Weights of a small transformer language model.
Size: width 320, 4 heads of 64 (2 for keys and values), MLP 1728 SwiGLU.
Architecture: RMSNorm before each block, rotary positions, untied embeddings.
Training: 861M tokens, 3286 steps.
Each number is 500 + 40 x the weight over its row's rms, rounded and kept within 0 to 999. Layers, rows and columns count from 0. Numbers have three digits each. The size before them is the row's rms in percent of the matrix's.

# up: layer 8 MLP up, 1728x320, rms 0.18, rows 1476-1542, columns 128-191
# down: layer 8 MLP down (transposed), 1728x320, rms 0.164, rows 1476-1542, columns 128-191
# gate: layer 8 MLP gate, 1728x320, rms 0.183, rows 1477-1542, columns 128-191
up1476 097:503560530548513527460547540440519463521448563503494558481476483483494426498491496537474495584517477484573474457520525484474513530487437585436475573430487508497427542578516495465491489530539489
down1476 103:473484490555431552417478481552512509510499512486402523542452466516530519471504466546439522530528426467452498509486563467542539463528454541455520567411525524469509533473510504457514531507547559
gate1477 101:535485446502471490529458533485551428482466436417560505467507482604519482458469530496513423464474458481501502499515475396477532525551546520513444467553530433546482523438480495497484491470539503
up1477 102:492471486480582508533463490466475477514447465533532475470548479566501484538437567542496513528482477528586550461505504545581416497473506548550473533528544465394568491477501523534546420458462490
down1477 100:478428590570584546559467497478405562511482477501532467449498520488474558519483540506479445497465508577494522423532490461460523472437473486544499518551481541433515452556472510530506463547456464
gate1478 095:451479518510467552453586450417449547487461512551514513507524478511528468485489542534453468468529454434430462494441557514389502552438528521517479523476474425514602538467452552433477433480515532
up1478 099:497512494495471459558595485458613510539508482480550527450482496561520474387527579522489536471494543505526511446498497452448386463547441450525564468543427538541478591543506509516523490510511524
down1478 099:507499475482517484456497431478498564370517531575428522451496464552570459493466440502446539513488486447482523547550480481502523557542488481567573519534557508494552456461480466498548430520482485
gate1479 106:450491535492511514579602444503568512480575504465550576534550541457426466482461525533495473524505481541501464435489483534589477527498453509515502514509490510478421489507469550544487504489435538
up1479 105:472581569494524477533551548450495494401536509497513565499498482478547501526498583441520489498434503496517476582495427462536527522457468507484478531582516456513469469551497516512458540472414473
down1479 100:519553524476517474513520532560540459458481476423562511531543489475537500497518513449541520537483521475565532541555523525519511488550460480506504510461564496543571463461454488433517536431552452
gate1480 090:445465453448553517474526554445482445453432531504461540526522484490504463469508503418552536502517570575459481499521521531486535556494476426534439499474516553499463455413474472491503498513487500
up1480 093:452522539529504475438504566462482553554503538506491491552526590468484445545482516564535511452494504478457466494456589436540521530522495516504561448465487482549469505536489464410474460528470508
down1480 097:520513563466491505556431450575542493436561517489515445523476503566514393518469505522474495527482469528479539508567485542527493496570561507465547489474420419476456493468512448452483519427467476
gate1481 101:402534549462480497492520448483530543521497516561411470574566484480542439573503581532557558494494465547503504542454537552504492486533503521485547475511473532415519476482554525598440435434474424
up1481 098:474508556483429486366436511486446487538463552473492536508489532493544491493478490540472496585473448472437531474474509525468517556493484439522455512504463495414478451505517582488507484428472521
down1481 090:554564513466509404464534592457549483442520478534507484456477509509494508500458450564499454461488409472495511467491567456482458489448548517452485461490549436524461523488517461476571529547463484
gate1482 100:488416506489488492496480490443490473503532524493545456524485431507543471509454463480452504562493507472581424388484491512569383507557542487581513534535531459532512518500509491432481553483501465
up1482 102:502503537461429467461484534497448456468536448592497514546563521490487463474489514511535487555499474520565511515502526478549465452461526497410472490540557440481580526444466449467486537491463495
down1482 104:515524468498558476501461467487481487478547467528489481398465502439530501480512545437552516502485483547505512509479519501547483556532485475428511410500511525537525414478455500493387526551498509
gate1483 152:541412546473480509509576436513543487434496528498447421484503518512422512488499498510553575535515473496462453458476456552583425501466580497545443467515492441490514559497461528496501478448587473
up1483 137:467439476532439536564533556440475430447461517508572507513481533532516534543586475569482511500550509421491448522515488475494517527411486472475476529449525460485509500518539506497465510492536539
down1483 101:485445514412485546541482580506520528416553491497519504485509506565514447519499591524485525491485572495472524537526526494525546470508486435535529423494534508482480489494485507509525547473422456
gate1484 090:461511542530481477439528522559561463480523459536430500543511512485579550503478540536480507447562562528529459487601493470573539497490500460532500490503534479497462496489537489616542515506445419
up1484 096:505493503509544498524516486525504443426463463547551500517478544557546465468567489470438547540475543492497432533538524548518486502487474542520496453528465507552432524588498488555528527528524508
down1484 097:570437481516579458555472450508538509509525482516481562533527464542413525460485436481481454516504477492483453489556518497502516513468475507495478505502529534470460570528563462472496489458549533
gate1485 112:469514475593465483507535548419507457476536563494547557532525533497486462473541477541520460438480484513462567501529463509543513515476619495563459528493541470465503443477372580476546542591482462
up1485 111:577441528439530528504458508536478542466498469487471612548518456513510500489506504472531460544486488560499504471487517519524559530425416514424477476529543410492520554520468476552506433502486549
down1485 101:428519472485410589480525516451498514489428528486507535475442526486472424448437475542484431458518510498452540527461528446505410579518517570481571479514503511540532483529454517534555564556568464
gate1486 101:487497531562513496437453435496424529447498530439464466509536479548482600483441507535577466493519489444530534499467503418538547528437481450449528441528545524473535527460506498523538534563479531
up1486 100:446436468584509497531512491597515452423517588450485510506481521525550525551466497522547464485499447494537497585515476473518590471452469498498472569475503559497449523528512521496469548506521482
down1486 102:497540431534554492489477472543570481473484508505436544528495440524516504494599489508464483498452456535549524549481400515494480483549404479451548530553518526465509556547528447581549457463503495
gate1487 106:484488454508490490472467514512496527543523440510533569481474524508523498458443521560510461486578577475484458387563564531518530497472496529483399466491497460483445573534541542467472520488491519
up1487 105:549536464553517501440538465463494560504505498451597605566416491491498465427530474536507463450507513564482427516549517519480432467495504555475483470537539464462605491499475525481516564465564490
down1487 104:517495504437475388456457431480495497545557521515480432468536516472455438482504522500535493496573461544505490434514500581506441526526464523441533467529511467418481498496542567492479522505457531
gate1488 094:444471551506484460534481555513482521491500487454505578484464498515459517487507516489470454564554446475545568501495526486460417562430472529478485488521460540558546456501575485498481478476593449
up1488 089:443493499456497442566524515501456432497550492542566605490456471515481533474433524499548530511556482493483554492419531520463534522571462583552545482545510466467539434528525434491451468489558412
down1488 098:490448548452512497423507492505501457468427508582496382492484507424413508563488496508506501479496523538527481521494511488571499450576443435489498511456505512456491518538489556458529492490515614
gate1489 094:496468507420529544456519541540464511464587499443539476430451458470509614524493480491539571519505511484478496477445528544431433472522537478510490437463509488538492539497449509413471468443438497
up1489 094:534474481534484533472549548469474488543461569486586526566494534473534562475504476491489505443462497451475502589529575475586462450510495555551479441416475525495468556515531475590549494562499595
down1489 101:482443487461499488479536501462430518485493556539480472536515534569476525498560507496494548509478503500502448611451501538543550475478508516450575502550538557514542514512496581486588478502482521
gate1490 107:477491497557525520456535508497490470479438532484539479508555491594417424482547451482504503534554444514500545509548465469562518453524494637484502516432485492442534484512540472521475546498484565
up1490 104:495531457617509514450439484604540544501514580441497528424522468523550449553491538512420496485512459611480467476539516461478471470488490544447533460527489521514498566555529439543476490510445548
down1490 107:460434542548485560450511573572474543544478395485519454499423497480478468528499529493460531565473503571458508488475531483582477474526531525521517455488486483476543512486491529492545518512504502
gate1491 104:490517478533516519458550477503526423487546527473488588448512491548515451543520420427532479426482519434547513508468510515574518550531482456510475427534499516484436479483537497498447570517505559
up1491 097:494519549561479525480542505477583488477462489538489499492526487605498420429545530504502513491423557526516508540550488479464471510525528481476471444517517460511394454497521473495483494496469431
down1491 101:548558458449412504558493549549439488496465473497455449551464493487486556510576531534501539487518515479426497509519532476402507499490553534519519490511546551526485496494475497543465494474445556
gate1492 100:516522509547398506463494491522566528504502466421512454514439567431518451545496469477534498507536511489462483484508488518529555404515553480545475510475454467545479489554495508584501562448497532
up1492 102:506434523524503459555438434484431580496529462579538513541474447526528517402490494484465490491497478431606483436449504490442505541484516517472457478515487502416561511478511509550489454503483534
down1492 095:543527513527541510483375535504505436463475500491468475514512485467437495535483526537551478533534457562506477478568501494457467476475450489462512544444475525519463465490443373498496575512486457
gate1493 096:467486526505481415478446498522406500531477494514466545580481542497457460500582448402508528536528489471486475518514457555414510465504490462512445478483425492452528477516522525419562523541448508
up1493 096:471482552469550551476548529562465450412400516493512391504529538469520487484496394477448510471430492488444506473506584444459435491467565474503499519482544491528450525509540558511508499471409451
down1493 095:533461468514539546407535598485522435449515554489572479507503503470537479455466504579461478489439469484508523432534447546528486557507580508466521512556491504543510514494519516492498496500510479
gate1494 107:441527465489525460537469479523500466533513527482481532535494516502453532569514462517500466520502486527376461523563474483583504482471480468480499505511459501573543467509460540569450551452501503
up1494 102:590541474523491543442582477548539522527527558503443452484503519476538492570535540542465481483477484451522505431583544482512465505531426560423436461558528504498557436405483510487446475438604571
down1494 102:545490475447441421426541470572523587522513468571545515559498525475466511542557519548460460446508549497425516455525477456493524497478453518547439522504476473468467512432518547499525467445519423
gate1495 095:486573449515493510501473526524502471470434427536498515500513469576538477519482560496482509488480532472455441551458454417476548507472498527509562482534525568485460519545497582524473412508462539
up1495 098:518488505441556467501463453515489547535474489550459432518479559569470552438525495460514502457490537498506508462473486574407492525454518495537504473582562517518536578579513507551557491446519496
down1495 101:510493481404508475467425463470502442419509498471555501508463523581480499484535518540529446487534482466507558543496482551504497515430534515440514532496540517464494457543526529492493473521462485
gate1496 099:548495477502483506471574506591450486475474470449520519485477495559483538530511481469499528433505573563484437469476475565474549545468455511510511477449494545523543581521481488488505525450558500
up1496 099:483521473488486477536485437548456533508500501390557528517578552487470526494485549501584540506557504514494443507502497567441500524548442560459488528588489533517524522495447526511412541451493487
down1496 099:514568516463430507510491484520499529487529559520435506548485548511525538441498449528525584442449555464466483490488514484527592510486486494559496446495497594449533529517494384460464477508545525
gate1497 104:547471460545464425513516596497462574455458530467581423513486502526523491532465489461541527473553513477487481452507456500498495500429488452452507521497465453503548544470510513422512446507570554
up1497 106:507490533523518529508492499474397483513494564506500493548495451532506531497509496405460449453477527495532494455523559550486538512455443455427466494477569513465480515514526503480432530510491554
down1497 102:424518517595468505427474486494425506598481541564444545558501431480507520488571483467442552507524430532501480558474553444469516572477466532507490560491508518507559492492484520506501557464587512
gate1498 100:526438493540435480446484431483555512540392495467433551484499416582479520465556492443493469495475496491484537539518440507505579480523431455560509480555489538467528552558541526482468484537549592
up1498 102:524538563430455451550494519472415520475556503499536426439479538494594519471472501490497528471516537492480491483552498561501442488402556522457477546440545485479454509453536509479489478470501466
down1498 105:563544524501486509506535496425517520502435485497484492526442404420493434508501538514467548515516498424561581520503530505509543459443534531485420543499561495486473507530494556475504456500520434
gate1499 097:516441504534561506561476491564513458445492525517461522481541527499556468510483393486524569550557491462473514551513504478477544487468548489475389515446508484499509488544497397412496477478530466
up1499 100:505560494479448478488508465535456564471507481508549551509484427470522498505511513520494509584533491514508503465555512510478511545525482614463502518457528515517450512481586535511486579496488587
down1499 095:430530502456491562449480470447562475459538494413503521496528502547483457536487473434517521467498523460555480573524534561425518456526541423537473466477469504480596507592414507454483410550506420
gate1500 110:593542534512460524421535535515547474418464494508476505495465447529483533489465489494464531552488545545489423565494541514521532505505458469567582480489465528494469509445523507545525481510451552
up1500 107:538547536527491549448451530538467505535484539541508547475490481572448472455481469523504564451497552443540484552525410499548508458541527514514507543474481503567491487489515521535443560462478446
down1500 108:516451510509568454458471551473437468543544464566547491533569471540488457464519446458438511468478497476542476535465463570533537453417501581432503478504471504454494477443471485529423491439460573
gate1501 090:563529486518502514475461503545564456532526499417544452538475491486519495491609428478500505464398501524508478471366484524513492456467470476498506516509505511430532473418439531464540435444476485
up1501 094:512532536468489481485493534492530467469579457468476518507519429562523591537435510398476475433523462479547476526520495490497508600557535443537464506507437514413480457494454546483456512453443575
down1501 090:508519518511586494424514493549401452483519492538551426543560490505547568490517369502496505591424461524481575519452557532529566454536523505535414557449528565493583550469530493501469505465452545
gate1502 093:503487439512574426470464469468519485524540526479433456385454488470492505440475485545501516532517518536464464492482541455507573502509542514517545400468442551561448533452573565542526523481464584
up1502 101:543454480524507458547565480512511422499465493524482475458467544505536446511557524418437501434506532545446457481475492513458537507505495534478558460427485505520484487473516502467491455497462563
down1502 101:480468538494446462467544555501529494499453508484518470518553507590426534543532515551492479510485456433377487477524489517506407507462423547536547467466461619492475463466557512473517442524515505
gate1503 102:432482533514501484533594507538517482475527482449499454436497477500521436463422389502433503585533467500510625536531495408497470520533524541517483500446475472505491484477490542528525435552474607
up1503 104:482427445499462553420556555476473503508463549577486485492453476468540556559494473552542536456512524500533480532539446473534518438493545439547554505454524477494551566469475514480495487496530527
down1503 104:538495522494562498580545527466488549560514460404490525509486544484539501563442561514485514508563553537562538500466509465516528549508487480473507497491490474479573495516511473432495458560468485
gate1504 094:541553478497443480518574422517593498545484527492550539491453504458499509472435494572564514529567490466554482485510461463495473639586506487548449493425543535503578506496465480492515527529545517
up1504 099:514506552500499559551482542486506550572568495515486538577476505469537441508497497572536479546511539465477559503544541552506522449416544519419521519559498533456475543476538484581553478471532533
down1504 101:520458464461485569506564458465545530470482529481498437473446512504497529487533568488519470549493459579519433490452441528485565498476454533531523459500484552456557439465475464437527566494482481
gate1505 097:557629479509522517475500575468529484551496495439531528493486537449518414491565501489422464508500517550470464493461533466510480523467528512487516499447553571497525481583421417413545503509454505
up1505 096:476498510511384452557584489547519433511526521601525514556501543548497553497510501518565541500453479434465469569517502538579509498551579464460472522446511462487481537491612580562510510456528497
down1505 100:490524439504486504492497438498533504507471515416548490524469566544534426544529466492481533471540531545486459535564533570531451437469454510500534467564571527471534459476508499463505436467474421
gate1506 095:469495542477498609466434482410489456459511501494530499482472479463475501463452564520547554497467522520458471460538482498536518493526521512486501495471481565470541426448527454489472459489543470
up1506 095:470438465443456512447466431504493451512548522484449505530531445518511493456468480509534539465492509481536533496471469452520465446541550498500536509505469497527525441511507537470567466590511507
down1506 093:461488462479517530533472532500414494525446505505531470530509510509507475466429542561528496511494471424464556527391476480484608515448522469441553505514520462481608546508466522543488515468560494
gate1507 102:492482514458539461433568508536465506541530415547468486488564445523510450505437539512527496491488528533484528502481421513483462494538471537439513544430458503491548528537519557490509544448544442
up1507 102:491449537512583526488501545546565497508557486483444477524547497517585542471441480486442525484438457467458489447496471479437459473513513448497485524462532485508563535530500468431462485481528432
down1507 105:548541468454495573477441428513454439528514519483485575482468516524435483492533465505570497512503443539529491534494432474500568451511488507468475506541446538493439564507454500513559497503535474
gate1508 105:482442584499450510507506496438490472463488474467555520483543469503478487499553486463486461509547508409453479534572509510452521490539486507416487479580465462480458457473488531542486469488498422
up1508 099:474502482445476477469485580564517531479493521509456519507505548475475539524520503511471442525457491464604442463578555507480529550557540407536434541545506533445586516514503475466534566444540497
down1508 096:541411473475472496468510587501500528467543524581590505501482519490480536581500486514502381470510519479495546548559512496506518439406545505546556464508490568456513479505490476454484534499424549
gate1509 100:479457553465461531499445547515462519492477524575463458513518557555539486543449509490494481515504542485535564481486532495461412508510524528559476606464535545476542574500488429536489416506582488
up1509 106:540517506523544456428462539509502543536524531535498492443481477528611538534483484436499531476493503477424514499566486515547557523489496488485465537514568483518555466491499516460573490492490538
down1509 101:488464489529496536497504535478533376515509503482508423509489509511525533507490474527486480445509523505478473543471467499531498532503474574452516515397567450552484520437503469507535506507523560
gate1510 127:557418456482457531583452423512538519555531469506456516493528441503521492491478593513533508503521461526550542530568482539520471476566562542506470489447516523536538532471505475472459533463485493
up1510 123:501488567508519485461560509495498449468566512512540516454508570452464474502493508492442529491566522470445491536534453450486461572487560485521500544558557437422514526467429551527490525534529505
down1510 104:477464457484444481495495477561554551564591482540501548478568536456553549513520500487549484488492476556467471492534494533485488513612510546485453511489539486492499545457455441461432578512511533
gate1511 100:497480503497491431487552522497433487551513504566515483536575469573538471461478444540506465518509481488571512519506466485510475430535547480521407583509509442455469511525522486504499495494508498
up1511 096:522522524406535515451496495504509448543472444467537435513487476463455528529464518492479521495572493434477446486482472472477469534488508487478488518518454555526514526475513485554532508543506479
down1511 098:492479537475488492496431493539487524573490573501500570436516492537443470507489488489498493493556481428438482545434422503543565483523504455491517505502483452465505512519525472473453439447515521
gate1512 087:489484513486460454511471440536449551552486513545421443529542519541485478488484525440506487514539484568472568501464491556519545438525544529450475522474482533426516526503467485515521490467479536
up1512 094:490575508490471454473453491529534565446517483504487470455482509503454542486545558438486565572564475494504479524586467476513545485516430507517492523628541493532545496481496419448432488610500425
down1512 089:501477484497560468433575493506532564490474479487558558515428468379491496506447487523503469527527543441566521507431496498494508530568492471522515496482549396539465470465553472520581534530543472
gate1513 100:522566446533483483528455453479505548516483510513481521473420468488531523505456478565485503467513518536502539602505499481522589549509482444504515501478566480482435502537488577429478481490485528
up1513 103:544433566541491544470559487539497464503436511433511505500485474462540535474525492537520386573508476446434465525526493514472470478468527458476490453488512525524539477481504507483482445423476527
down1513 103:527466494521470471458550539468453529527333509436579529491532464467445501527559532446463461524565479467501524518499526532489473537497520520577515463501532465486550512485506503527520492462550467
gate1514 100:537488461461534566421475554550473449541570550443441467488455484450535500532494468537493566597531462467550485539445454536488505555521576474462481485500511509502505456444551505433456443489552561
up1514 098:501553506516479490488503477498491485555426513485497493426460493464467454398477559464488497490505475453525416509494511495514468439486476477425535460477511506470527439454467511474445516417415529
down1514 097:485537507509508510506386461534432512463549578476487520453465441473538418437434543571536486528501458524538520486487471532483472429464509500423631458505476608438468553505499509400458537521540539
gate1515 100:473442469530504563478512512552474440523481485476520465548486550492460564440553420469520516478434456529537519548477563511491467510506520580497533453425506547504487476464538526551469505497570473
up1515 100:448484477437532472468462527524488517526478486513457442495467431584532496485504548523583523500531503479430557496540502504466466501414464531487454471534514500402529506522511453528493495487482510
down1515 102:462489539485462545491399451476540522500520506490442441505533445544572516472443464453540401466512543469474510475524531543503511570487477536499478495608502463506498428419484535528577520525443484
gate1516 099:504540506475508452546466585431463519547466467533458570466498481511532452480487436547519509557500493489505545487424456441483517498539492488547457558515546478516471459493528461436511478523558559
up1516 101:468470515561535465559544472492584501466549497488525487543514506449451571493543497473507487572537526513463486519431464513497463460535517456448453487527507501482539472470602473493510460516557513
down1516 102:514502516453534559473549490555521526514560582533495545505466444458453580488522448541520461538447508511482536531436464454529452565487587513477551448513481525512506473553488472468530527515433483
gate1517 088:432540487559557443452527587457364511506538503633542467503505487486539482541463478486451486502479482499482456560537459500450532563582563498594501518485545533496424425533487516490513436483527435
up1517 091:504513451524479501488464603529521496485406462512378465518500567488517552449528540532485496577600484508591498517575442456452503518427498503574532516516528540565446532574474489492505486550501499
down1517 100:519474481461524452451475531545495468498508530508519486468429488488525508528539455542498427536510486529579476513547496523523481540401523503529580475473559503550422448488444516535485527590602565
gate1518 105:496449499524457509587637532524544555498467509428539529442435498433479531492489449463559570494525523453465456406466449512472473437553476495453505481488487465513442507510478525388497480516526526
up1518 099:510474436476553529521510512554532523579487532450546521450475506434513486459531523477475409537523500515551499488500487460545483429513478533454479485547492539447490470457445508510553552430428517
down1518 101:475503455581526493530475572430459540520502549424564525509420496472555498537567489526410476453492409511579460487492468505538497490544543559503454500496476447563493470459490471450466540421472529
gate1519 094:550474541524479535412467514568565455430548506570524548440486474467519494503430512503491503553514561518490481434481492491504478451484496549484561485425510483535513486509471529514482601545527538
up1519 096:543539487463486419550450493538482465458531494545481504494548537450508532506523489494408528511457517502454467513476465485601480474502585518414496560440569450448507480435563459489460452579425483
down1519 100:570494472514505444483494497463498508400427502520501447514442503568509479504468490493480471545474460525560504519469552512492458539514561538505526523510484515488417459580484566578529517511486480
gate1520 092:549540566525501608554514483532580483507532561475567458532534511480584509449442517540510430548474517488505547472499463480517508542519480540541484579536486522480437534545443509453456549475544387
up1520 089:510544485513572491425513446472488459468577541517514458495479530517492493516517535521509532511476500490451493456491586522510462474557415561528454577551526558537454462497461500458528606557489485
down1520 093:436470437545481531457549502478485482445569499528459524506414523522496571484573549528452557461520499497478459486459522453531459459476511486498548486506481549499469524534498582503544579528515522
gate1521 097:548446537462524474502538548489474445536477501504551559533504539423533534424569555559472459471489545526577493538451553521489481497505545540540402503479496502465486485511504542569507460466491473
up1521 103:472481519514485427575490520513470477516574470492531570505517509486368512561541510482477487467518508476477457538485550606498458485450531468517524444514503483543498492543464538516484554518500483
down1521 104:508462448513537489464479438509418509559547480442552490487524471562496499473522501509431516435509511536532466538469496495470469416429543511508463506553546561533459465502511468526483486507397481
gate1522 099:534516464525483509588497443433479470407466484545536460503480494479512550528468492523475460462434467464490596492509523470451489551492498513538534480545533487435515477509514401523454497483504500
up1522 094:511593477626553528507457443432555532527481370552471477516453546516426460498533477471445551502513533511502428518566499480541522496501587527485440454539535517547431544511464457429538443529494504
down1522 102:502549545582500475569541490504542486467455481567434468529542486458576476451451513476527502520458498436459492484499485461557475474449460488534567525469509492434432493503538455500423537467508412
gate1523 097:525537517482449502494511429466640549465450523551475477492447467495503527468498459569501461545520452515484583457409491530429513493518459532475541453437421469568457431507422536492475515508520499
up1523 099:552499491492518496608515537473532502545540532541507470540505487550465509561472463507488501528423478426487512488543542555497518562531530538516472514570573545523564557485436594468493511612574472
down1523 097:434469474450515504575570525486525450494419504386507536494437520519536512538552543490497495508499492535559393537517522539545461495471414454539468574535508520559483597549492537478483460491478478
gate1524 108:518537505543600421540456477465432505510500557532537536586495510553503537523473468430467464465482509443561471488506491554543478462510528493501462466509518494518494483437482445495454395504520473
up1524 107:511532496514553458477551483426534516469536542450482483473515542529491487529447536546518558504480454492498539503491609492488472448507480519493518522519490486554468501516438551513506469562510500
down1524 103:517473507493568483512428609490523551530458552512493462468405524520510517528477500574507507459421519476520537418530420534490476542520508539510463482464607541593592564492495521499511499510490465
gate1525 102:534481477479452542583530519544492569533469453512506510517479501523516490520477458464461495560537561553495511533510478500494491543482435521454580493464432461490460575501545521466509458511586475
up1525 103:561572500497563501485487455476465578520542455516550531468457451487453519470498566516466460533551480457566499490465555441533559522537505559529442550486487508476423479516501486482534476430506408
down1525 101:531437532480511517507526482479481519534500495469570474412465510465510536603523493518379456443467435523548485502490487533465560513487538481519510492492462529507451525526554491551443518574559483
gate1526 099:504485529433456404524516470459506499462535493495473561493506552520499377545559503477521535509505504419515505525519533484570471504572426522421452567472486490467519473548569446506500427474507541
up1526 101:517548482491472452531493485455531483561433483563529440556479393538444443487511465496488547480532507464510471445471556484507449465501525461456497472463431475516438503450496551426593515529530510
down1526 102:508519538555513541432554469459530450526479514501465513471541499559542526550507428505512505439487486535509453512487559504532519516534487514518479542511490552559489457489489588468526506475548462
gate1527 100:564472427479538565551512504546499500434507487477521517538382497515582539540509474541513527462466530570480534510416452424538511505557568472635571500471456537478497526547471569390502484495530466
up1527 104:487518517452433491557531450531571533505470521548485449519557512503530557480483528500509520491542559550459544509431505506473511439529499546476489544545531496464516532586530499484549525497431512
down1527 102:421563510461458539494554462496524505484447559537480490536507544524499490452451466516429420483523475478473480490448487449520520455476475451515516499525500476488474567498468508484497460528507556
gate1528 101:470534513500496445529517478491515505478465515533553490497443506434511535532527534433416544467522475554501464456542448546513437542611539534493457513503534551519460562489504541465534469522470554
up1528 101:531552511536489481494485473526536515422496513568521549445551527552546433508524471476456458464550506485447469459525509500535514415580567502480513513443483522500527464491502467422519535556493525
down1528 106:502530495491519488519492547497508505428423445517623488480498503513523466555493502475501478451505495376445438535564504526483597498461474521513548443536520465473439552591468448494559509467498541
gate1529 101:476519496558515493539546469467472521565498509455514537488486556437495496504451535480527453481505495557459466594497514526498479519559474521545555593480547509507445551499508436492576483543485485
up1529 095:493484492498592501430535510465510478573447517465571442504518525495503431538439530523500572451539500497454449446531554494453539529505500521445496469502597534436494504531636513514466441469557493
down1529 097:481542559590474524526483450433499515485525499462503535465486479490477522495514609497500435477516411529480441578444569565475489496577530489561495521478505507533491558485485471448553458524478495
gate1530 104:472489468512545454432518477424520474531499472552585504503504479476497477488563458491551505535548501456464535431492498543532546455560472599545482486569495549495471530493468499478520564518548543
up1530 100:450477443510426538488572566426524499506540494459542520493471546507552457505534471480437451497472565474521584437486493541553436479500574485499486489452534480490503467468544570483499504507516471
down1530 101:492461420546504531594480542480548575497523507461532501498484441498477478480567515528432501509541574510459564474480473532479482459605504487450488501459499502498546581561533533503497432412481521
gate1531 102:520525507520467501443465434469582439486587578484498571403476508453473452458503468482536500515495498512496477485455490491478540499526526455501591491496490506405475577518498512532441468468497530
up1531 096:523569541546509598475513551494471443484487510502410522501525530578529350482565477512534557443578462498463499465521477497432537475461511443501546497514492492523459514510533409527511545522522500
down1531 097:465590530511509521548563518473403497458486514393365536526536519526508556502433477516536443494510545408477495531459534481508514458481507488527516448444520543449462413454526470571489431592548456
gate1532 103:514546501465542424533445497547562485475519480474541521487513518510554504558499539458515509520498484522476515527476489576540579501485475409497516504520477433530465544455569469475530488454479494
up1532 101:597481487517498571471474502546416489493538504484552514539460585492443507503508487487544461521478420463472537564485490508565452441514504501491488563416487563552485462472479576470476541491507490
down1532 100:451475536482483519440517495572469522487489570538492505488528472534496515473449492493536460530530485523441543482503585480461442476500458491538574560486484508527551498551526487546478532497478455
gate1533 100:511472497468454469515480511532576543469517582485493458522486554485482523469507542514511520503515458468460468500533544517508435456516483469465527500458545483524512477482375457465490564495583469
up1533 109:459498484471495485510519522455497531537479521464504485528468476454497508545498426529514550468496513558526502478591486462521482453582465441476553553568529558456568561475557587491496496477481430
down1533 102:478577522541465525480515518521480507467501524538507510435515480517527484434557557486412467532489516474469534585511504542481488496491574448495517515516508462510494496437491515459500490465529504
gate1534 105:564400506465593517512463497422484527497421561482452495512509499475435572482437470543549574501508521466494415558461458515432537501539494517423499455459488545454473484495476501518478522501474462
up1534 100:477505522462576528530505507531494508500507525453457449493529504425495486503432493448587500491471491526512457459406522442446463535600457496433543461477522482492517481526515499454466549458525460
down1534 104:521530489496506515467507514505481530394531524514448543480415505463492520491495463507532534498516504543503478468459486441511543512540496398496464529512510472473554417603547491460492474561450472
gate1535 110:441579485469537519486474506500538480540508484471493505486470487520547514556530479514449442539466515537425469570449492443431446449489475491498519514520584494511449513518476466454535437492500464
up1535 108:483428524535408458567533481478505526603513471507490454548498423525481504528499441398388437468499563454477509534511524537460540520518484520448531507532489511502513480519450494531496508513525545
down1535 102:490488539528489498544562417479570513452556475526444404428502486495463452510515527569472455524478525480422430489438513464457524454419442505534455503548491485582469536488537479483524544494554496
gate1536 100:522527529548527544524508515544533525545546541450418457555441444539513505504444559481504529491419482565507500451434457511518512512479501545547579414485561521535471589524505451512413513539514448
up1536 100:442516539489465485513453517475533572547516482494482517499553469506394524547508460471470483486516528472525569508476490521532447474531526537503524476540469437493508532550449524526502501398511502
down1536 099:502556506613517508518542480477556593480471509539448556589516513575563475480496496500531548509508519557507465464456507540388512435524445524495564476552406488420483559495552499520483492561450488
gate1537 106:513514573499501546513472517564463415503501438552529612596482515532490498462542516438507524522565470520530548495557460540470547510460523510541552492474510522502471565466497446494504455510494526
up1537 099:505537528432482460482448520539455412477503494556522452456443503496457485494506510567449525433477492523465554536491539544492421523438611486541565477501528520478508526526494529534479499480479551
down1537 099:486561437425506501510546462458477468550494486466449487478500515522449474501516479516448507553493494469503524528484492459489490519530468528471510425510503428493481460461519480506517510456423490
gate1538 097:543460560432492538515476524467505568482482505500585448458545537497541511542471515486449525561476501535570466566473461529541521440457539466563488501448522565458476494467447508526463517523480510
up1538 095:536492521544501472493497521503494476498553582502537456488504445504591472466521500555547478463456506435496577480421501509465485470513463470500519484461409473497492501500559440488531516474522475
down1538 101:491477475531517531553518489500487557527583479474445411506486487500540433508513422506483466447499580482497526525521462501496514507502471539469553455521514520484534536491479486499561519494466535
gate1539 108:514477561442508485512600519524456546459480481535469488450484508496554505504499550530480608559547507493480533475505514499501446504599493560574526510450544538418499514452454434482472519539501488
up1539 109:470435447464557511499512533505464478515465511426549490537551471462491499513565460460552452492572518448440461464546499510530466497523518486505503556470521559428523494533494564493506498586448453
down1539 109:432533500508496595526537518491551478463504528427554553524563464454522408468547426452499496480513492540489468496500545481563460542451540449485530464541558554554513487563497454520519538511383534
gate1540 105:487498503530554446592385511539567426497509490494527591557432487465517539486425495483515467475480476539477484541440496537482503561491510501457539484508512548452499582465520516510410546498537548
up1540 110:460527555545457442569511548494516548545520470526516491480538487467504481469520467515479505485484502572494528467511512467505513627521489562497498495397519495505481478577405540501470504548512535
down1540 106:473449540557542527486491458464481541466444529521512423575513493513565539517491472503486528492492507517546490443485535548501492541547530600496559518564543475485536482447485492480437445485495623
gate1541 097:509570525511529450472517545550474517458537498517477457482559457535518542447512408475571513472466520524486470572454517469487471513528547529547558460497435548484464518508446468483496545501431512
up1541 096:558524518469518541480508454518568451448456529494430521565457490474455497504497478462502543533520481493452433451477453472520521502401462544450504479560542472515425499502458555499475464469533525
down1541 100:509479553516475451463461572503513468425474492546447533464502634481459467499528437540501487554463566491529549483495463503485474656553486459414531520473488529478486472521469576503448459520537468
gate1542 099:502529532518448463479496557538418526515515569445487453451522503540515522497443537462494503439542575478589460468510465531441527524502499512522525461492434496480540533507463427504475449492573522
up1542 093:562433486488529555531417471458513498466522452455497458625448527501504483513521428522520492545522444530453492493496481434557513558545490488485550490559551501510542531506518487528489556503414513
down1542 093:512474460455491524512497488547468527447447530511474449587504474549429399487429480534510497610520502460484476489438508576493485508512495449549468584526465417537493461504496526495468483539454552